Part of a small language model's weights.
Size: 8 layers, width 512, 8 heads of 64, MLP 2048 GELU, vocabulary 28555, 39.9M parameters.
Training: a variant of SOAP for these matrices, 927M tokens, 3536 steps.
Each number is 200 + 30 x the weight over its row's rms, rounded and kept within 0 to 999. Layers, rows and columns count from 0. The size before them is the row's rms in percent of the matrix's.

# layer 5 attention key, 512x512, rms 0.0712, rows 0-50, columns 64-127
088,181,202,261,182,221,133,224,213,194,161,205,227,197,223,138,181,189,180,271,225,166,207,212,203,221,224,211,182,214,224,230,193,173,179,210,237,183,226,147,185,158,221,196,215,196,150,211,158,156,183,277,228,199,240,226,248,240,234,173,260,244,200,213,175
093,206,207,152,166,262,227,157,194,203,224,228,175,222,267,257,164,219,187,245,153,191,196,211,216,194,171,179,222,187,223,231,181,210,207,168,222,181,190,246,215,230,207,158,198,168,258,168,162,208,245,199,207,145,237,156,191,244,170,185,231,204,205,180,217
100,171,251,207,180,216,159,155,190,162,196,189,186,203,221,185,186,221,253,240,210,238,153,249,153,216,225,242,170,212,235,222,207,171,204,166,180,219,245,209,188,222,207,186,197,191,237,225,182,247,206,262,179,200,213,216,246,220,222,204,257,213,190,165,144
098,173,185,206,210,190,231,205,216,195,170,216,201,211,215,151,188,246,237,199,184,201,185,177,202,154,193,197,162,208,250,257,217,201,220,163,233,240,200,225,190,208,205,179,179,219,189,219,183,218,212,209,267,199,184,246,210,195,249,188,149,204,206,175,224
101,165,203,218,197,154,168,251,190,144,188,191,193,184,162,215,157,231,225,214,230,245,177,226,135,233,224,262,213,195,228,182,175,183,204,120,174,152,211,183,206,220,197,199,202,178,198,209,203,280,186,244,208,218,186,226,229,198,212,157,208,148,173,211,131
101,183,172,190,194,166,194,236,235,194,207,184,246,231,223,199,203,198,220,281,161,171,147,197,197,209,204,159,227,180,140,235,216,242,188,211,187,200,199,245,215,195,193,240,235,181,190,179,179,217,195,216,245,157,195,217,263,187,236,186,167,185,213,190,237
098,195,193,227,206,264,169,181,165,199,214,293,218,184,180,224,177,159,203,177,188,205,250,163,170,206,186,207,205,233,185,257,203,188,245,240,212,151,206,180,239,241,182,221,191,219,242,220,185,230,224,239,216,158,189,235,208,232,212,192,133,198,172,174,187
093,180,245,221,214,190,256,275,230,209,212,166,233,228,143,212,207,187,195,197,113,197,258,206,171,188,184,223,169,219,195,221,238,252,147,174,213,260,191,166,189,245,174,155,185,132,200,191,229,240,218,176,207,215,155,217,230,198,233,234,190,229,167,224,200
099,253,194,229,204,170,154,152,212,217,227,208,166,251,182,213,233,222,265,206,227,177,204,184,220,232,281,196,186,221,192,196,161,181,201,139,189,179,152,234,231,145,188,167,225,173,177,219,205,193,185,184,107,165,196,192,178,202,244,228,250,168,185,173,124
092,175,185,185,217,159,197,171,206,203,186,176,254,211,232,211,184,184,167,198,149,207,223,217,152,195,216,224,160,232,227,193,202,200,229,189,193,168,203,198,216,178,135,194,195,214,217,220,197,183,170,167,191,260,170,127,178,162,170,228,184,191,241,194,244
096,256,209,226,216,191,156,226,184,184,182,184,150,199,211,193,186,233,213,178,230,187,169,154,202,228,157,221,210,217,182,206,242,156,184,197,199,210,183,183,231,212,222,212,159,180,207,227,164,195,186,218,116,180,224,212,225,141,190,206,226,185,176,175,199
102,237,202,190,201,151,190,223,213,259,213,232,193,315,179,195,227,205,185,204,204,153,192,162,172,159,202,234,198,174,192,251,184,171,206,205,180,284,201,240,217,235,222,271,125,186,180,175,219,228,176,190,244,222,246,169,191,189,192,205,197,197,197,148,189
102,178,239,164,165,212,177,177,217,198,196,226,178,201,187,171,208,185,243,219,195,211,192,204,172,183,213,212,228,231,244,194,238,211,232,237,233,156,141,192,261,170,187,231,124,173,258,235,172,235,146,182,185,227,191,198,252,199,211,124,169,200,197,153,212
102,172,220,229,191,196,199,195,192,216,209,165,203,273,168,202,214,212,234,228,221,214,216,237,206,140,214,215,191,180,219,179,199,252,188,136,243,205,179,135,175,221,235,192,214,158,199,209,214,186,244,169,189,131,212,213,217,191,202,213,203,211,208,185,164
094,187,194,149,220,195,255,183,215,188,209,192,217,198,221,254,176,227,204,179,184,182,263,232,232,211,218,212,187,172,240,214,241,206,234,198,154,225,186,176,195,246,193,184,216,186,217,183,150,168,261,183,177,205,155,184,184,164,185,212,182,204,153,225,188
103,163,188,198,215,211,224,224,169,178,251,163,216,237,161,233,262,214,167,178,163,231,207,215,183,176,202,224,217,212,136,177,260,151,224,163,211,232,211,216,231,210,223,202,178,197,190,214,256,219,227,197,191,202,168,163,220,202,190,230,184,189,192,206,194
091,211,197,239,181,229,205,219,198,179,180,196,255,202,176,202,243,161,201,236,195,227,245,223,176,218,231,182,198,221,216,208,225,169,189,205,207,280,213,188,176,222,179,144,199,234,274,199,171,220,210,193,258,225,173,201,183,173,168,174,216,195,203,225,241
091,149,209,172,212,137,155,241,205,180,140,163,207,211,206,168,193,166,254,199,206,197,197,239,178,246,275,203,191,170,171,214,252,185,201,236,219,230,208,228,190,198,237,159,243,233,166,227,177,214,220,215,263,155,219,187,231,194,220,192,183,252,160,238,180
102,233,176,180,228,186,196,219,244,252,239,192,177,148,156,201,190,191,234,196,158,190,226,237,185,202,209,248,172,203,244,191,191,155,171,225,220,231,200,190,191,228,186,232,214,165,235,235,216,194,194,184,175,207,215,197,234,207,214,161,147,189,213,216,249
099,197,186,232,179,245,245,230,223,235,197,195,237,195,199,216,223,180,204,266,165,182,233,225,186,228,170,217,186,234,236,236,194,198,174,267,208,232,213,223,146,169,190,166,237,111,239,183,181,163,228,197,161,235,149,154,174,195,209,167,200,259,241,155,212
101,192,165,171,189,237,252,224,176,206,217,187,263,208,222,171,197,208,156,186,256,185,219,210,209,189,207,188,180,227,156,201,264,206,224,183,190,166,249,217,211,199,183,220,174,178,175,209,162,206,259,230,184,206,234,246,223,189,212,170,161,148,199,260,182
090,180,224,197,205,225,209,212,224,197,166,266,201,220,210,181,199,201,219,172,199,226,191,196,189,225,227,203,216,155,219,184,208,208,168,254,265,202,197,198,156,229,199,161,191,193,199,165,173,209,194,227,226,258,227,168,274,144,223,254,193,190,231,183,229
089,160,192,209,185,216,203,213,165,147,213,197,215,218,184,181,171,192,191,189,184,202,258,197,172,264,177,228,249,219,132,227,152,205,229,239,174,205,237,218,236,214,178,223,203,152,219,241,258,214,214,207,213,225,188,251,210,159,143,196,198,188,254,249,221
096,172,185,151,212,231,275,204,138,190,174,239,199,190,203,210,239,170,177,193,218,189,236,146,171,194,208,218,150,171,223,245,155,215,240,199,202,171,218,192,231,193,219,211,240,180,244,181,237,222,219,209,206,221,208,204,146,194,229,199,217,243,137,251,180
099,179,226,210,203,203,207,202,230,187,230,187,174,167,250,253,195,136,207,209,213,207,183,235,220,206,223,221,222,203,204,223,220,228,199,213,182,175,223,182,192,189,191,191,187,197,186,205,134,188,257,224,155,209,193,197,190,185,223,252,214,203,206,192,227
101,209,191,216,218,204,154,205,221,221,176,166,164,229,206,186,209,200,221,201,264,200,205,233,224,244,278,213,160,167,203,204,186,203,198,200,193,211,215,223,179,174,221,197,218,171,181,168,216,196,163,178,228,224,218,244,175,214,236,222,204,191,183,248,213
098,189,246,235,226,244,195,191,231,243,180,106,225,159,149,167,158,187,195,185,171,157,215,207,164,220,220,171,210,240,249,183,197,210,236,195,198,176,204,171,149,150,228,229,232,225,259,188,259,188,178,223,261,208,246,234,217,213,237,249,228,154,158,160,216
095,223,221,157,197,227,173,200,213,171,169,251,253,203,170,184,194,207,153,176,183,179,239,221,261,171,174,216,225,174,268,185,206,249,152,151,182,180,182,248,210,251,169,179,235,230,168,200,200,225,143,204,182,259,242,155,156,210,256,188,197,201,204,173,207
099,223,217,190,169,182,207,209,236,195,181,188,246,146,198,169,227,200,180,197,155,201,171,191,142,185,182,183,240,173,146,212,186,236,199,152,206,234,172,222,166,227,179,194,189,166,219,209,189,206,233,243,203,162,181,173,229,221,211,179,182,204,183,214,190
096,202,226,195,230,175,172,261,180,172,153,190,208,212,222,188,209,194,210,195,219,174,217,225,189,237,169,151,221,210,188,170,191,225,249,221,212,203,148,230,118,237,217,246,158,194,223,239,221,194,218,240,202,211,174,208,223,210,171,233,98,172,156,181,190
097,208,232,231,171,250,199,191,208,206,243,234,232,177,174,189,175,199,194,198,261,199,243,155,197,150,206,176,174,225,176,190,175,177,202,192,186,153,185,213,193,189,186,193,194,171,207,226,250,202,196,160,188,228,216,205,192,179,231,143,221,206,174,257,221
096,208,203,248,178,217,240,240,241,191,202,179,235,238,178,174,235,252,224,154,223,166,185,172,172,200,177,231,173,196,274,198,242,179,176,142,210,214,208,238,216,245,204,171,187,155,181,188,207,186,150,199,260,189,202,194,234,258,196,191,230,232,200,232,186
094,248,194,196,208,208,170,183,252,213,216,202,194,143,239,212,227,228,227,195,178,208,173,214,174,204,186,162,216,237,196,193,210,199,169,217,217,227,155,175,236,222,157,170,184,188,218,180,202,207,210,201,237,189,185,216,157,200,252,177,211,219,164,235,204
106,256,222,160,169,184,210,226,179,147,217,192,158,229,202,176,265,209,219,214,171,216,206,190,169,186,212,155,213,228,173,172,192,235,225,249,194,211,164,203,195,172,189,195,190,186,297,172,246,162,242,213,209,200,144,223,194,178,171,214,197,179,178,231,270
099,209,191,211,199,183,273,216,230,243,243,160,231,223,202,224,183,202,222,212,214,172,188,173,214,186,163,193,191,239,243,220,223,187,227,196,180,204,210,243,158,221,165,190,185,196,216,181,211,235,192,210,233,199,200,162,167,183,219,210,169,208,187,170,178
098,213,199,207,184,197,181,217,235,213,211,225,208,238,193,247,156,178,222,214,211,204,170,226,176,235,252,176,197,245,227,175,190,175,158,164,196,163,245,177,162,201,224,143,213,228,174,200,212,205,210,200,196,164,175,227,187,188,257,189,193,123,197,193,192
100,164,191,169,147,199,168,240,219,228,211,253,249,237,174,167,136,160,251,204,209,241,231,172,255,163,216,192,189,181,218,209,191,198,193,200,216,183,187,181,200,197,156,247,245,203,177,222,186,179,197,157,215,240,244,223,180,187,183,196,228,164,199,220,277
100,192,136,210,168,229,174,213,147,198,182,182,215,180,167,136,163,207,144,195,194,190,207,196,238,169,223,219,193,195,170,204,233,258,198,204,185,216,179,196,157,234,141,160,193,229,228,217,171,151,213,202,164,190,194,192,203,205,220,214,210,195,213,218,213
092,216,178,203,220,205,256,175,210,205,149,177,221,213,187,196,192,211,140,177,207,229,213,232,177,232,236,182,194,193,204,176,179,182,128,150,230,196,243,198,194,188,160,240,186,214,142,217,179,256,216,240,218,194,229,212,234,213,228,176,163,220,279,189,186
099,229,213,157,202,182,233,207,252,191,148,193,163,183,175,159,162,203,185,145,173,206,252,203,181,142,103,211,234,173,211,217,209,264,203,211,154,219,240,258,241,223,219,211,173,225,209,216,189,196,219,201,247,191,187,180,198,171,183,135,161,171,179,217,171
101,203,221,139,215,246,252,175,153,205,209,230,160,164,209,212,219,268,153,182,164,162,175,206,172,209,263,207,195,218,160,241,216,219,219,141,187,208,213,265,236,211,181,194,167,206,230,155,199,249,198,224,204,227,212,184,227,253,240,235,153,168,227,176,166
099,201,153,196,190,206,186,253,215,183,198,181,162,189,146,245,249,188,241,192,186,181,218,173,185,202,255,212,173,170,231,235,186,169,222,215,225,221,211,247,219,220,209,245,137,148,191,174,215,180,189,175,207,252,235,191,164,250,205,192,144,253,208,153,171
098,228,212,242,178,229,181,189,195,177,168,158,138,163,227,263,177,155,224,186,227,233,194,231,206,231,201,217,236,214,214,251,231,208,262,162,204,187,189,176,162,146,214,194,197,232,175,185,171,203,189,195,170,194,260,198,250,260,187,209,160,204,167,258,135
098,253,210,250,217,190,205,239,204,235,176,271,204,205,197,199,223,252,178,266,213,191,195,221,209,203,233,203,236,176,213,139,156,198,154,245,223,143,122,179,198,239,174,227,249,273,200,214,173,229,185,216,175,215,238,247,212,200,213,181,187,162,211,187,187
095,189,211,140,178,195,250,143,199,159,215,169,126,189,216,214,232,123,233,208,179,237,211,204,163,181,182,212,219,253,175,179,183,186,213,177,178,250,225,205,191,240,211,166,189,209,214,206,208,189,204,132,175,189,167,170,136,162,172,239,174,163,218,226,147
104,177,142,167,221,159,187,198,181,216,219,209,175,186,188,230,185,188,214,185,215,194,188,189,165,224,161,224,195,184,232,218,168,217,228,222,206,257,223,220,258,205,234,235,181,204,170,203,206,229,217,195,177,153,202,207,200,175,219,227,210,236,230,172,237
098,246,176,161,216,198,199,148,230,204,204,214,136,208,246,183,240,198,203,185,176,155,238,226,199,236,156,190,185,175,218,184,245,185,233,192,232,201,201,225,177,229,214,216,164,151,181,215,155,202,133,170,184,210,249,230,195,184,227,214,129,191,203,271,225
096,220,183,169,212,188,210,202,185,222,228,197,208,176,165,183,184,210,211,263,233,246,187,190,285,181,153,165,203,216,178,265,217,189,238,217,238,166,209,200,191,202,132,158,190,188,233,162,256,201,205,178,192,169,176,154,196,192,204,199,168,157,183,198,231
100,182,199,150,208,236,187,210,208,176,177,196,202,181,222,195,208,211,200,211,187,187,219,223,200,225,231,265,223,216,192,183,198,173,264,226,215,159,112,207,222,138,251,237,134,202,160,202,182,158,181,162,261,178,282,206,190,211,228,233,138,223,215,206,189
096,131,201,192,235,208,239,142,195,219,136,142,169,182,202,189,239,193,179,199,276,225,235,204,187,218,197,147,199,165,218,235,162,166,167,235,210,180,188,187,145,176,178,203,174,260,186,163,204,209,182,151,258,218,180,197,210,208,162,192,128,175,200,218,229
094,210,162,159,174,195,273,173,199,142,215,231,213,186,210,196,209,194,188,235,161,172,219,172,219,206,241,232,221,192,156,226,221,220,197,171,226,213,196,171,123,203,164,172,167,163,190,211,147,155,193,154,176,246,165,162,186,206,201,238,210,214,251,269,174